python train.py --num_hidden_layers=8 --hidden_size=320 --num_attention_heads=5 --num_key_value_heads=5 --head_dim=32 --intermediate_size=832 --vocab_size=4528 --hidden_act="swiglu" --norm="layernorm" --norm_place="peri" --norm_eps=1e-05 --positions="rope" --rope_theta=500.0 --rope_fraction=0.5 --qk_norm=false --attn_scale=0.177 --bias="none" --tie_word_embeddings=false --parallel_block=false --extras=["gated attention", "skips across layers", "capped logits"] --init="orth" --init_std_qkv=0.0359 --init_std_o=0.0508 --init_std_up=0.0359 --init_std_down=0.0223 --optimizer="cautious_adamw" --learning_rate=0.00134 --beta1=0.9 --beta2=0.98 --weight_decay=0.45 --lr_head=0.00823 --max_grad_norm=1.0 --warmup_steps=200 --schedule="wsd" --decay_fraction=0.838 --decay_shape="linear" --final_lr_fraction=0.0 --batch_tokens=131072 --max_seq_len=256 --doc_mask=true --train_tokens=525000000 --max_steps=4006 --dataset="wikipedia_en"
Each number is 128 + 24 x the weight over the matrix's rms, rounded and kept within 0 to 255. Layers, rows and columns count from 0.

# layer 2 MLP gate, 832x320, rms 0.0461, rows 504-532, columns 240-319
[[156 134  89 169 165 115 112 147 108 152 142  91 148 138  99  96 100 175 102 154 113 117  66 142 120 110 116 133 102  91 150 132 120 148 126 115 150 144 119 137 130  99 124  98 142 128 142 139 141 161 137  97 123 149 171 122 117  88 111 156 126 110 119 152  92 147 100 133 110 162 138 150 158 132 163 111 156 131  93  94]
 [107  97 106 120 106 124 137 123 180 137 137  97 160 123 117 163 112  85 139  84 118 119 172 147 142 125 139 130 129 110  80 114 127 111  60 153 145 157 109 105 143 140 126 124 138  92 127 134 101 167 148  83 150 143 155 112 114 146 128  92 105 141 159 126 102 151 126  99 184 150 128 153 113 183 129 109 189  95 122 144]
 [150 100 130 144 101 145 167 148 132  74 168 133 145 142 102 158 175 124 111 154 122  92 126 191 120 157 120  94 145 125  82 120 154 126 113 117 151 101 111 161 139 104 158  79  99 107 124 110 161  93 106 151 142 153  79 132 110 140 124 141 131 143 135  81 151 105 106 164 144 101 131 113 133 114 157 100 105 103 108 122]
 [111 176 154 150 112 122 140 109 124 162 154 123 108 135 140  97 123 135 122 156 103 113 154 119 101 117 159  82 125 127 116 107 133 105 133 113 127  99 111 152 149 128 102 120 106 164 118 125 101 100 133 140 116 154 113 146 111 173 139 164 130 148  99 132 107 148 139 134 125 126 107 150 111 100 100 118  91  97 112  97]
 [102  87  63 136 141 160 102 141 114 145 119 161 140 159 125 112 134  98 160 123  92 147 115 168 124 155 123 134 143 121 124 150 128 108 109 169 104 130 156 101 133 117 132 163 158 125  94  93 160 131 151 125 132 168 127 157 146 114  62 150  95 113 124 120 156 129 114 116  81 129 128 142 128 114 101 131 123 145 122 171]
 [121 122  90 122 115 177 144 132 125  95  90 103 141 111 152 112  88 149 117 136 102 138 167 132  99 111 151  82 152 153 118 116 172 147 147 156 126 104 126 104  83 156 126 159  96 144 154 113 132 133 128 155 140 122 120 115 163 117 120 135 133 113 130  90 138 122 129 110 126 151 152 166 116 122 141 134 146 131 119 149]
 [103 147 127 119 126 143 131 122 149  97 136 147 154 168  89 143 133 102 151 131 136 142 122 168 182 150 151 147 151 111 120  93 139 100 161  96 109 139 172 137 125 135 109  94 141 133 173 166 129 136 112 115 133 102 120 195 128 112 121 141 105 181 138 119 113 152 100 121 125 136 138 101  84 219 109 104 118 139 133 150]
 [156 184 130 143 104 144 172 104 102  95 127 118 125 127  97 122  55 101 179 136 142 178 104 114 119 124 104 123 111 134 131 112 158 132 119 129 138  78 159 105 127 137 131  70  94 117 173 139 140 128 138  91 128 152 144 102 140 112 150 123 137 148 150 106 137  99 144 141 107 152 139 143 179 141 131 140 115 117 127 121]
 [132 108  99 123 110 152 145 113 116 128 116 127 108 130 113 147 142 137 169 139 139 167 130 111 154  70 123  85 147 154  82 128 159 148 135 122 131 114 132 115 124 137 135 106 158 141 116 141 146 145 144 144 145 106 146 140 159 148 114  91 142 123 130 153 153 122 146 103 137 135 105 115 103  85 122 130 129 127 132 119]
 [116 128 168 170 134 139 111 140 149 135 115 140 145 137 100  89 131 170 100 124 127 129  76 132 126 109  75 143 120  96 179 119 116 108 128  95  92 116 133 137 106 135  88 140 150  97 148 134 122 126 145  90 122 166 170  74 123 178 134 128 103 132 129 163 162 137 120 103  89 131 126 127 130 138 128 113 143 142 127 138]
 [115  90 137 100  95 184 105 154 121 126 162 164 128 128 176 112 139  87  93 157  94 136  90 107 117 118 157 148 148  73 174 160 144 104 110 156 119 170  87 110 184 119  95 150 122 169 120 111 159  95 135 177 125 110 116 117 156 128 142 160  97 111 142 146 143 134 120 115  96 152 154 118 108 135 112 160 109 143 155 131]
 [ 90 142  93 121 146 163 110 106 110 138 146 112 148 104  47 106  63 156 146 117 125 121 105 162 193 126 110 112 129 130 120 131 115 158 123 126 109 148 130 117 168 134 149 128 118 127 136 158 120  99 150 150 100 140 101 123  95 124 121 128 113 113 124 130 145 133 142  92 111 135 144 116  95 155 120 131 118 124 127 122]
 [149 180 156 102 136 160 137  79 130 125 157 159 153 131 133 109 107 123 129 126 151 101 156 154 130 153 145 128 129 148 152  92 110  99 150 109 138 142 115 140  98 120 135  88  85 146 132 103 149  93 127  86 163 144  73 157 149 157 104 118 164 148 129 139 151 143  96 112  71  99 168 168 160 118 135  99  83 165 158 125]
 [129 135 141  97 152 140 123 155 155 122 103 161 123 104 154 121 129 113 121 171 101 108 158  84 128 152 146 122 107 183 141 144 159 138  89 101 122 120 144 140 162  92 109 111 103 154 177 161 177 158  87 170 126 106 139 131 136 116 137  92 144 120 122 132 153 163 137 117 103 161 103 152 105 148 127 123 156 108 153 101]
 [ 99  86 166 141 139 108 127  70 141 104 105 131 140 101 111 140  99 178 151 140 130 146 138 126 163 158 145 110  75 163 142 118 148 189 131 132 121  94 169 118 158 110  94 134 158 115 146 108 195  96 139 113 181 172 145 148 121  98 128 135 148 120 157 162 158 112 122  85 146 111 118 102 105 147 115 110 137  90 119 128]
 [131  91 124 144 154 127 126 134 169 183 156 151  93  83 127 144 115 146 107  90 164 150 126 100 115 114 140 175 133  90 130 144 131 106 126 117 148 133 108  95 126  95 132  92 109 156 134 121 143 139 115 149 151 157 100 113 122 133 156 121 109  90  97 151 132 132 159  99 154 124 124 126 132 122  97 134 132 112 128 137]
 [126 120  64 117 121 206 146  82 113  96  75 108 121  93 116  90 130 144 175 206 148  92 157  71 152 128 171 119 127 145 137 138 115  96 120 141 105 129 100 127 104 185 141 101 127  92 161 127 127 131 176 118 126 156 142 122 104 132 108 137 126 155 166 134 124 135 171  66  96 146 116 145 140 156 129 141  99 165 104 153]
 [ 98 157 134 216 104 133 152 116 144 138  75 147 135 118 146 127  69 131  41 148  97 155 114 151 110 153 115 107 118 108 125 126 129 131 155 116  72 103 116 131 123 170 124 125 136 137 153 100 158 182  89 142 128 146 118 140 124 163  86 136 112  99 169 148 149 133  55 115 124 121 104 165 154 114 122  93 115  99 151 125]
 [184  89 128 146 121 137 146 121  88 141 141 112 121 127 129 121 127 127 147 129 119 102 106 131 119 111  70  92 128 107  91 129 130  93 125 121 134 164 118 149 145 111 111 161 127 161 112 130 125 120 115 109 156 130 121 128 154 100 115 103  99 192 122 122 109 148 106 140 102 147  85 102 122 130 134 151 145 107 146 113]
 [103 111 145 116 117 125 156 142 130 122 174 157 163 107 135 123 160 136 147 111 106 120 168 172 134 178 161 114 169 115 131 139 125 130 121 120 154 146 140 133 164  85 121 152 148 141 143 146 154 161 132  95 117 127 112 144 120 118 130 131 160 155 132 122 156 119 160 102 139 112  91 125 113 150 105 129 142 147 101 160]
 [134 118 135 115 149 113 128 151 136 109  94 115 144 121 120 127 142 137 149 164 157  97 123 118 172 123 174 182 135 142 119 120 117 133 143 116 127 114 150 119 158 131 148 117 148 153 122 126 153 117 163  76 134 184 110 115 170 143 112  87 126 156 116 137 112 163 128 145 138 128 121 108 131 148  93 139 123 108 185 179]
 [113 156 145 150 133  92 123 123 124 139 152 164 145 108 187 155 154 100  90 125 103 123 127 164 114 145 118 139 109 157 130 154  81 143 112 133 119  94 155 114 154 145 140  97 108 142 100  99 112 102 118 120 159 144  88 128 107 112 100 143 151 119 101 154 154 171 143 100 107 121 164  99 105 100 163 170  94 141 123 133]
 [144 134 143  95 127 129 171 110 127 144  93 141 134 166 107 145 131 125 139 106 122  99 147 101 104 134 112 128 124 171 136 124 137 116 100 127  96 139 130 125 131 164 127 115 151 161 140  82 153 141 145 150  96 130 112 132 152 134 114 114  98 133 105 102 134 145 101  98 137 133 105 121 159 130 135 134  91 104 158 143]
 [106 150 116 117 135 161 143 118  89 130 126 123 105 154 146 119 106 141 115 143  83 123 114 112 127 169 101 100 111 151 155 141 143 106 137 173 149 135 150 157 127 122 159 140 140 162 164 149  96 114 106 117 113 162 110  96 171 102 101 104  96 155 183 153 105 154 115 147 160 183 128 142  78 129 142 135 114 134 155 139]
 [147 127 125 125 123  77 117  99 176 112 157 145 123 167  98  93 122 157 116  96 127 125 163 149 148 136 136  82 116 119 108 118 145 100 143 126 127 124 111 129 116 139  55 100 138 150 141  74 171 127 109 125 107 123 150  69 159 175 105 107 122 107 154 118 163  95 147 115 140  95 120  97 108 118 113 102 142 127 108 123]
 [147 109  97 145 128 144 166  92 146 121 141 101  92 112 142 128 113 132 108 114 113 148 162 158 105 119 146 110 103 134 121 117 157  98 144 129 119 126 153 152 126 161 125  89 137 115 128 148 128 159 131 106 151 160  87 150 116 166 156 118 137 152 113 159 154 119 134  88 125 137 115 136  98 138  80  59 121 130 118 127]
 [137 154 113 132 153 127 122 128 121 125  84 115 111  87 124  83 125 152 148 116 125 130 144 130 101 144  87 121  90 163 154 167 173  93 136 193 127 107 113 121 127  69 121 122 203 147 104 142 131 128 115 150 105 128 137 129 179 137 138 119 103 122 108 159 153 108 109 133 114 129  81 129 145 153 118 109 119 103 134 126]
 [146 126 131 125 143 112 142 131 143 162 154 148 142 144 164 131 133 117 138 114 109 129 153 139 124 124 132 133 124 116 151 155 143 129 119 105 145 147 123 137 121 136  94 112 151 138 122 126 118 104 127 116 110 100 128 129 124 150 103 135 175 121 104 154 118 130 138 144 157 129 117 130 114  93 124 127  98 114 144 120]
 [130 155 138 144 124 165 146  76 149 168 142 155 149 148 138  83 124 148 101 139 112 110  84 110 119 139 176 108 133 105 145 114 158 116 139 117 149 146 130 159 124 129 138 121 139 112 101 119 132 103 136 121 111  88  92 118  97 159  99 162 150 106 112  97 130 109 118 118 180 140  99 122 108 120 141 172 159 111 118 107]]
# layer 2 MLP up, 832x320, rms 0.0453, rows 504-531, columns 240-319
[[ 80 143 119 208 121 106 146 131 150 137 139 117 132 125 113 110 102 105 154 145 158 138 107 144 140 137 135 169 104 111 172 155 110  98 147 138 118 136 153 136 116 103 111 107 133 158 125  91 135 120 122  83 113 150 201  95 118 125 142 119 129 140  72  93 117 106 137 133 147  86 149 115 150 152 127 135 144 138 127 126]
 [104  96 149 140 131 100  77 131 162  98 112 128 126 136  83 147 157 141 127 125 142 154 117 154 144 134 183 120 117 121 159 110 144 142 137  82 151  95 130 130 143  48 123 172 149 119 144  90 122 127 151 103 121  75 161 119  80 102 123 143 126 164 115 142  99 123 112 105 108 124 130 135 126 112 110 121 120  63 155 135]
 [152 170 114 119  93 116 121 171 159 133 141 118 113  90 125 131 150 152 134 103 154 116 118 129  95 145 163 112  97 156 133 153  94 123 146 138  80 127 120 121 119 127 124 159 142 136 104 114 123 136 120 128  94 135 103 141 193 149 152 102 177 133 106 125 142  66 163 120 110 119 125 173 167 117 123 125 129 138 130 166]
 [118 150 175 163 123 129  76 148 125 134 128 142  94 179 153 107 141 161 152 137 107 163 123 122 159 118  95 124  96 113 129 124 111 138 125  89 150 114 124 147 136  97 107 114 126 121 139 116 108  98 140 164 157 124 132 133 117 156 132 149 156 137 127 134 126 127 117 138 107 132 138 157  56  67 100 165 122  97  77 136]
 [162 175 128 125 149 162 138 111 109 109  72  91 123 131 147 117 159 113 121 104 127 119 108 149 123 151 130 139  91 109 102 164 148 142  59 114 128 102 150 117 127 143 177 111 141 152 145 148 154 127 111 114 148 144 155 133 119  89 100 104 118 118 130 160 136 139 118 118 138 140 125 142 155 134 159 100 144 130 165  97]
 [155 127 145 156 143 130 121 162 113 150 144 129 132 135 133 129 115 150 152  94 120 102  93 107 108  82  96 157 129  27 130 172 158  92 100  80 119 173 121 187 183 123 119 121 120 133 127 115 123 113 125 111 127 122 117 153 191 103 126 130 139 131 138 159 110 151 154 124 148 117 156 126 137 108  93  76 135 120 133 143]
 [160 121 122 176 100 133 101  95 118  95 119 160 125 171 126 109 145  83 117 132  91 163 150 153 104 120 106 140 168 130 122 115  92 122  75 171 146  87  94 115 144 146 117 187 165 177  76 138 130 115 180 124 128 103 114  76 122  80 119 126 143 127 142 149 100 124 137 187 169 116 177 152 115 111 117 129 115 113 117 102]
 [116 115 108 106 110 120 140 183 126 129 149 112 127 113 155 111  96 132 129 141 137 156 132 104 129  71 124 134 147 140  89 155 147 128 158 143 131  67 149 122  87 125 101 119 123 146 144 147 145 151  98 130 102 106 158 111 168 105  96 154 153 103 171 139 128 108 138  75 108 121 149 114 139 162 141  83 112 157 126  99]
 [151 136 113 111 181 109 141 146 113  88 134 151  97 135  96 123 118 116 125 137 116 135 105 164 104 120 109 133 120 102 132 123 113 146 104 121 166 155  85 147 120 134 149 116  95 150 145 103 143 161 124 147 118  96  99 165 128 112 177 146  80 134 145 111 119 116 111 110 177 108 137 168 170  85  82 142  99 162 133 122]
 [114 131 137 109 116 105 131  74 116  49  78 122 141 116 127 129  88 131  94 114 179 132  83 120 116 132  85 191 173 119 122 106 133 106 136 120 112 147 122 152 109 150 126 101 100 139 149 170 174 117 145 106 120 125 209 128 134 116 130 166 113 123 141 137 120 134 114 122 126 100 130 118 141 167 109 145 156 142  90 178]
 [146 171 121 107  99 117 144 146 178  86 103 139 125 168 136  58 114 148 113 120  89 183 135 129 191 114 121 142 127 124 102 118 134 138 114 111 124 121 106 148 130 104 124 136 160 131 120 147 140  97 104 164 116 131 159  94 124 130 139 100 124 131 133 109 146 117 142 153 170 116 156 110 145 111  96 132 117 138 159 161]
 [109 139 114 111  54 152 101 169 129 132 107 173 131  96 136 179 145 117 155  95 159 122 142 105 144 168 139  92 142 133 125 130 101 166 117 111 161 126 118 128 135 118 119  74 136 115 128 130 117 118 116 154 100 130  62 138 120 119 100 168 111 152 135  93 149 139 119  95 101 148 146  96 125 128 115 155 132 181 163 189]
 [144 137 127 128 107 134 109 133 144 131 130 105  93 145 142 155 112 133  57 116 108 144 145 185 145 157 118 139 131 161  90  95  97 138 141 143 122 151 157 138 153 125 103 158  86 123 125 133 135 147 129  69 164 165 148 132 112  53 152 121 105 100 153 181 143 134  87 116  90 129 103 150 124 144 138 120 128  88 141 128]
 [139 168 162 100 124 160 112  98 147 154 112 139  99 125  96 114 140  94 134 122 144  92  91 127 107 118 155 139 119 115 177 101 149 138 132 163 116 149 203 112 115  95 127 106 127 166 137  92 177 135 127 103 139 132 154 140 126 131 106 162 100 125 177 149 146 146  84 135 118 112 119  90 132 149  92 132 125 155 138 166]
 [169  96 122 155 134 140 136 121 130 101 158 113 151 144 115  99 106 113 139 124 114 155  95  91 136 164 103 119 142 108  92 112 115 163 114 166 154 157  87 120 126 105 137 145 138 119 120 107 106 139 121 133 111 150 112 107 142 128 153 155 124 175  84 180  90 171 126 159 116 146 127 141  86 127 137 144 131 116 117 146]
 [102 150 108 154 137 144 156 102  90 125 109 142  80 142 158  72 123 107 116 141 157  93 135 126 134 129 150 142 126 141 104 142  91  97 107 129  86 111 132 133  95 100 134 151  86 125 112  83 128 129 127 165 133 122 131 121 154 140 128 134 142 121 108 137 178 136 170 113 114 114 129 108 114 155 134  88 121 118 143 149]
 [111 120  90  98 147 146 117  80 131  94 107  88 121 142 140 125 142 120 139 145 127 119 104  85 120 159 134  98 108 121 132 135 127 152 126 119 123 166 106 100  93 152 137 137 107 104 102 142 130 112 132 136 155 157 130 156 100 132 152 116 116  99 131 165 146 128 139 124 144 121 113 157 135  99  88 154 120 107 139 126]
 [109  89  99 100 127  87  95 113 132 121 167 108 118 100 135 119 143 144 127 104 123 106 104  94 159 156 140 141 204 126  90 133 111 146 142 135 147 143  78 150 121 140 156 128 115 164 104 114 115  79 167  82 119 133  89  90  99 150 108 109 138 121 131 140 110 125 137 123 126 115 173 106  99 159 143 145 124  92 116 130]
 [132 125  81  93 156 134 107 109 130 146 115 140  90 115 132 136 119  89 125 121 151 141 172 113 117  87 161  81 127 141 153 126 109 159 133  97 135 158 128 155 144 112 165 111  99 120 159 138 115  86 127 129 138 115 111 155 117  98  90 124 108 109 120 110 128 127 103  96 167 106 129 126 172 128 132 111 128 132 115 103]
 [117 121 131 144 147 102 126 149 134 150 132 124 121 118 149 158 108 155 123 134 130 118 152 150  93 144 138  66 162 114 168 156 147 115 159 126 170 119 158 130  98 123 169 152 154 192 110 106 121 140 122  87 121 136 133 106 107 108 108 116 126 103 142 161 140 129 114 144 113 117 130 100 139 154 105 160 147 128 111 125]
 [111 135 128 142 157 166 134 122 168  90 127 122 116 117 147 143 159 114 100 113 118 168 130 170 144 126 128  94 137 128 100 139 145 148 163 117 113  99 122 135  97 186 105 137 103  85 133 131  82 139  98 120 133 146 106 152 115 126 154 155 113 155 119 124  81 153 139 156 118 107 131 142  97 142 161 138 112 114 121 128]
 [129 139 133 179 126 136 134 120 143 106 134 122 144 147 126 112 156 117 108  97 111 166 123 128 161 131 162 109 130 136 164 107 122 108 126 152 155  88 154 108 157  81 159 110 118 129 128 137  82 133 104 124 158 107 109 123 110  76 132 124 137 126 134 121 151 121 133 129 101 107 133 103 120 141 141 144  79 111 123 130]
 [108 133 155 134 150  97 139 130 150 114 150 126 120 164 150  99 126  96 159 126  74 116 157 115 128 104 136 128 118 130 115 108 145 102 125 125 116 111  84 159 106 115 155 121 156 162 130 132 147 102 158 148 123 137 146 132 108 119 117 118 163  92  91 140 143 146 127 133 125 153 135 123 165 127 178  98 136 133 140 124]
 [125 138  90  96 138 105  90 142  95 156 119 126 101 119 120 128 124 119 168 123 124 108 138 126  90 101 132 113  95 149 111 129 116 130 100 101  86 165 108 180 159 116 126 120 181 105 146 115 131 112 101  89 132 148 168 158 142 132 200 140 156 138 108  98 108 139 136 105 118 139 139  84 186 114 113 115 153 122 152 169]
 [138 150 129 136 109 151 117 133 137 120  96 104 135 121 108 142  94 175 154  84 133 120 130 137 149 109 153 166  85 119 128 156 114  98 130 144 145 142  91 100 159 117 107 116 121 129  96 143 121 103 166 148 129 177 138 122 150 136 136 141 164 136 167 119 126 104 141 108 107 139 136 170 117 158 108 127  98 143 108 122]
 [ 78 130 135 181 112 126  62 139  92 146 132 121  92 113 127 161 147 133 155 147 167 135  82  91 131  75 159 114 128 117 168 151 122 132  85 151 157  88  82  93 133 148 170 152 143 143 116 134 111 139 177 135 165 133 134 140 146 128 167 137 119 124 122 142 116  99 119 105 140  68 103 131 129 131 163 133 134 147 114 136]
 [109 121 149 137 118 126  89 128 131 114 114 150 118  82 162 149 105 134 158 115 138 133 130 111 151 117 104 135 138 118 126  97 143 114 154 147  96 151 118 156 155  89 147 192 155 128 140 102  97 140 117 138 169 154 132 123  97 169 100 113 138 124 127 127 144 111 132 102  85 133 107 174 136 110 132 102 130 151 128 137]
 [158 114 157 132 128  69 123 145 131 123 132 151 118 121 146 160 169 133 129 156  72 135 141 108 114 153 130 126 105 125  86 139 133 146 109 137 146 150 116 154 122 141 152 125 161 131  71 169 122 113 157  89 146  74 118  85 125 134 133 152 131 122 109 139 137 126 126 155 143 117 133 101 119 143 112 100 158 146  90 115]]
# layer 2 MLP down (transposed), 832x320, rms 0.0426, rows 504-531, columns 240-319
[[ 93 110  97 163 123 159  79 113 159 174  95 138 147 111  95 136 167 133 137 140 125 122  91 149 140  90 180  85 165 125 132 129 142  96  95 100 166 108 137 149 116 136 154 134  92 117 154 121 109 107 110  99 159 138 111 105 154 164 137 137 110 136 120 108 109 101 104 153 141 149 155 141 127 110 119 127  96 106 133 134]
 [106 137 176  70 116 129 109 140  97 155 130 125 102 109 110 139 107 108 143  99 144 122  97 139 152 115  67 130 148 138 122 118  90 122 130 162 148 142 133 171 137  94 131 122 140 148 174 136 138  88 139 145 147 145 124 123 147 141 141 161 118 114  89 150 136 179 146 119 109 113 136 143 115 124 101 142 173 125 141 124]
 [ 68 122 103 140 134 154 140 145  89 141 121 135 116 105 140 120 137 143 132 145 130 124 116 151 142 155 103 130 118 130 145 137 117 145 129 139 155  86 163 107 115 114 188 113 102 178 153 160 112 120 147 114 176 136 144 145 164 150 159 205 154 168 114  97 140 123 146 141 122 118 123 123 127  77 106 151 154 131 108 118]
 [131 126 125 159  85 146 158 185  93 149 120 138 123 118 133 126 142 148  78 187 131 155 124 111 124 155  95 130 128 103 102 125 130 135 126 104 143 123 121 156 150  94 137 122 154 128 125 118 131 152 131 139 152 141  81 103 148 142 154 153 134 169 146 142 135 154 135 159  90 117 118 104 148 115 122  65 135  76 113 116]
 [104 162 143 111 145 115 181 147 126 145 145 105 120 110 140 159 134 129 132 176 124 120  95 112 111 106 145 117 123 132 144 130 188 120  87 100  89  96 160 101 108  92 130 151 175 112 103 131 161 127 155 106 119 145 113 136 141 144 148 114 120 103 106 108 110 144 167 132  82 167  82  94 124  97 188  91 124 100 129 142]
 [180 109 111 108 106 147 169 122 149 117  96 109 103  89 129 119 136 186 105 119 192 119 178  97 103 114 140 114 109 137  92 116 129 100 156 123 137  94 142 151 151 168 137 140 117 108 142 120 108 145 122 138 151 152 120 153 163 119 158 141 108 128 160  81 135 136 128 160 147 135 132 133 144 105 131 130 108 121 119 135]
 [ 96 140 124 116  94  91  97 120 106  89 166 113 134 143 156 161 162 101 137 105 134 104 148 143 139 143 147 117 136 139 151 107 106 157 131 114 188 123 141 135 130 141  96 132 105  75 142 130 160  82 149 127 139 109 130 126 135 155 102 169 166 193 118 130 137 120  84  95 133  94 149 151 121 118 170 119 142 155  86 150]
 [114 100  85 181 130 104 150 118 137 154 114 133 142 136 140 104 153 135 134 166 137 161 167  94 137 126 121 143 130 128 130 112 168 119 109 142 157 101 126 125 121 145 124 100 106 100 208 123 120 108 122 140 101 115 110 148 124 107 110 134 152 138 109 107 115 104 145 111  83 119 113 137 156 139 151 124 113 136  92 136]
 [ 97 190 139 151 133 129 124 138 137 117 109  66 114 155 142 144 126 139 109 139 147 161  98 126 115 137 145 153 134 109 130 177 117 135  96 100 127 170 123  89 171 119 153 123 171 140 142 146  86 122 162 123 156 130 155  87 134 140 132 118 130 146 133 112 152 128 106 124 125 146 120 144  74 102 111 119 116 113  72 103]
 [169 116 110 131  93 143 167 133 128 104 126 142 156  99 143 112  67 116 111 140 177 106 152  96 122 161 147 135 171 111  97 171 103 161 140  95 139  88 122 110 126 186 163  86 119 139  97  68 126  93 180  93 124 112 141 140 151 136 128 120 141  99 127 117 165 119 141 138 141 144 171 108 156 121 129 135 116 151 112 116]
 [115 134 149 128 149 117  98 127 156 100 151 149 130 148  99 140  91  97 127 148  71 116  83 164  93 124 134  77 115 114 127 128 145 125 114 154 106  96 130 142 115 139 103 115 101 128 132  61 123 161 104 172 110 135 137 137 102 101 143 118 140 134 116 113 113 125  97  60 138 103 106 146 140 123 143 165 123 162 165 129]
 [117 161 143 117 121 145  77 156 120 104 135 131 139 133 159 144 129  91  70  95 142 115 103 127  60 119 113 123 162 120 177 138 138 152 134 145 121 122 107 111 113 153 146  88 110 104 172  57 104 110 162 120 154 119 115 109 138 136 152 104 137 124 104 117 153 127  96 121 142 134 143 121 112 153 139 140 138 142 129 138]
 [152 118 138  82  74 142 147 188 140 158 158 134 117 139 164 123 132 131 115 112 161 114 155 107 151 140 167 109 145 125 127 115  96 130 109  83 112 120 122 128 143 172 145 119 118 142 120 132 134 126 121 136 108 109 145 171  92 111 116 108 145  91 116 127 184 102 111 149 155 126 120 109 130 109 126 118 164 167 107 126]
 [105 103 107 136 142 140 150 101 146 115 117 146 101  89 123 142 135 107 158 133 111 152 132 135 140 120 131 139 119 187 127 134 155 133 139 153 187 146 132 117 134 106 133 147 113 170 116 116 141 117 120 132 124  94 109 123 145 125 162  92 125 132 110  98 108 165 141 133 141 173 186 113 100 123 187 100 109 141 141 157]
 [138 137 140 107 142 117 141 164 131 107 114 130 160  69 144 102 142 117 123 119  99 185 113 147 147 143 142  93 120 114 128 153 136 138 109 116 120 127 127 106 161 141 123 128 149 133 135 129 162 187 140 125 161 181 137 150 139 120 162 149 114 176 112 117 106 131 136 118  97 132 108 102 108 176  79 134 140  89 103 135]
 [167 131 147 132 103 119 104 131 108 114 147 102 107 145  90 169 125 117 150 137 100 157 146 112 161 163 117 133 138 131 155 124 151 115 122  88 105 107 141 128 135 106 140 148 162 137 116 131 106 132 130 128  84 137 132 167 132  56  97 191 131 136 134 135  67 116 107 146 138 176 105 143 171  81 131 136 118 146 110 133]
 [142 112 155 144 119 146 146 103 147  99 122 111 136 162  97 156 143 134 112  87 140 165  83 106  92 142 119 160 142 147 142  84  89 153 125 122 156 124 122 158 130 115  64  89 132 130 121 132 106 108 144 183 128 162 136 110 135 134 105 129 144 144 106 143 102 106 154 127  97 125  88 149  84 128  71 140 114 111 107 166]
 [149 114 151 134 129 149 123 138 196 170 144 133 116 121 135  91 117 147  99 178 119 115 141 123 132 120 177 117  90 108 107 128 163 116 100 104  99 140 125 133 125  87 128 107 163 105 163 158 162 174 128  90 122 105 115 128 117 118 102 142 114 150 144 127 118 160  83 133  82 173  98 117 126 142 142 115 187 101 124 109]
 [104 143 139 153 129 114 113 149 130 138 100 118 141 102 150 147 158 117 138 116 121 159 124 114 110 111 151 152 130 128 144 100 108 123 181 141 139 107 113 125  98 129  77  92  95 138 148 112 145 157 144 100 154 143 122 115 109 124 102  98  93  97 132 139 137 117 111 124  98 143 140 148  99 152  93 165 112 165 166 145]
 [115 130 137 144 139  98 101 165 101  94 154 144 154 140 129 130 167 142 151 136 143 131  97 154 120 154 107 112 130 129 156 171 121 137  97  80 140 130 134 168 139 120 135 130  99 170 171 115 112 104 128 122 151 136 100 176 106 162 109 138 115 146  91 143 143 131 133 133 112 170 147 163 130 135 162 117 116 140 111 135]
 [124 137 135 101 161 106 109 136  96 150 105 141 134 142  90 151 135  85 140 156 119 158 116 125 126 123  90 111 132 115 138  96 144 137 120 144 115 110 155 154 163 146  83 143  99  96 134 112  95 144 127 147 113 113 104 191 152 150 145 132 141 176 107 125  82 174 142 113  90 140 164 129 113 109 140 135 148 121 142 152]
 [179 142 125 148 149 104 105 145 130 132 102 111  74 171 133 100  97 145 110  92 130 157 127 104 125 120 151 148 136 145 157 119 144 162 159  87 118 133 133 108 167 148 114 114 137 131 130 149  95 141  91 121  98 164 165 131  79 105 123 134 133 149 150 185 144 115  96 129 106 173 130 109 158 164 124 101 144  93  85 114]
 [127 151 177 158 103 135  86  81 114 122  93 181 110 125 145 163 156 158 125 100 168 110 122 154 121 128 106 194 117 145 107 104 103 141 123 107  94 138 140 138 140 108 151 124 109 126 180 146 149 132 101 101 166 124 119 141 138 127 100 167 118 122 172 131 150 137 126 110 121 162 110 180  74  93 122 120 184 163 102 134]
 [132 178 128 124 137 115 111 135  98 104 139 171 120 134 156 148 170 117 130 138 123 131 108  88 110 146 133 123 170 134 158 154 121 125  62 116  65 122 164 129 107 135 162  55 119 125 163  91 146 132 130  73  85 125 115  70 126 140 164 139 159 109 121 111 149 137 136 128 109 194  45  89 140  68 164 144 137 127 114 151]
 [147 115 135 109  99 155 120  94 148 101 163 172 149  78 162 101 167 144 132  83 110 145 145 164 127 157 132 167 143  55  93 113 119 118 125 137 127 110 121 142 111 129 154 141  98  94  80  97 146 103 139 127 162 119 136 156 128 152 135 136 120 140 140 102  92 109 111 118 124 207 126 132  70  92 126 115 152 166 147 129]
 [120  92 148 144 151  83 128 115 164  97 135 104 107 163 148 126 122 156 151 130  71 151 108 133  95  95  77  86 148 107 126 156 102 110 146 140 149 131  96 122 149  88 138 184 120 161 164 100  98 138 126 142 150  73  85 121 124 136 142 135 122 127 136 129 112 104 156  80 173 150 145 132 149 110 103 128 138 132 130 119]
 [109 100 108 111 140 108 126 105 163 147 162 149 155 127 141 137 138 136 126  85 112 123  82 165  91 154 148 171  88 121 108 106 120 122 144 129 155 115 133  87 127 116 138 127 146 160  70 113 107 138 104 166 137 140 127 101 126 128 105 138 104 113 211 120 155 154  97 138 112 113 132 143 123 129 143 106 140  94 153 152]
 [150  73 153 158  97 131  96 101 116 129 145 104 102 124 125 141 121 125 135 165 116 173  76 141  99 133 133 124 116 115 105 116 143 120 109 142 139 151 144 145 131 139 135 162 136 133 114 131 168 108 163 126 122 143 130 138 142 106 100 130 136 106  94 138 119 126 147 174 168  97 109 124 135 170 114 106 134 144 145 126]]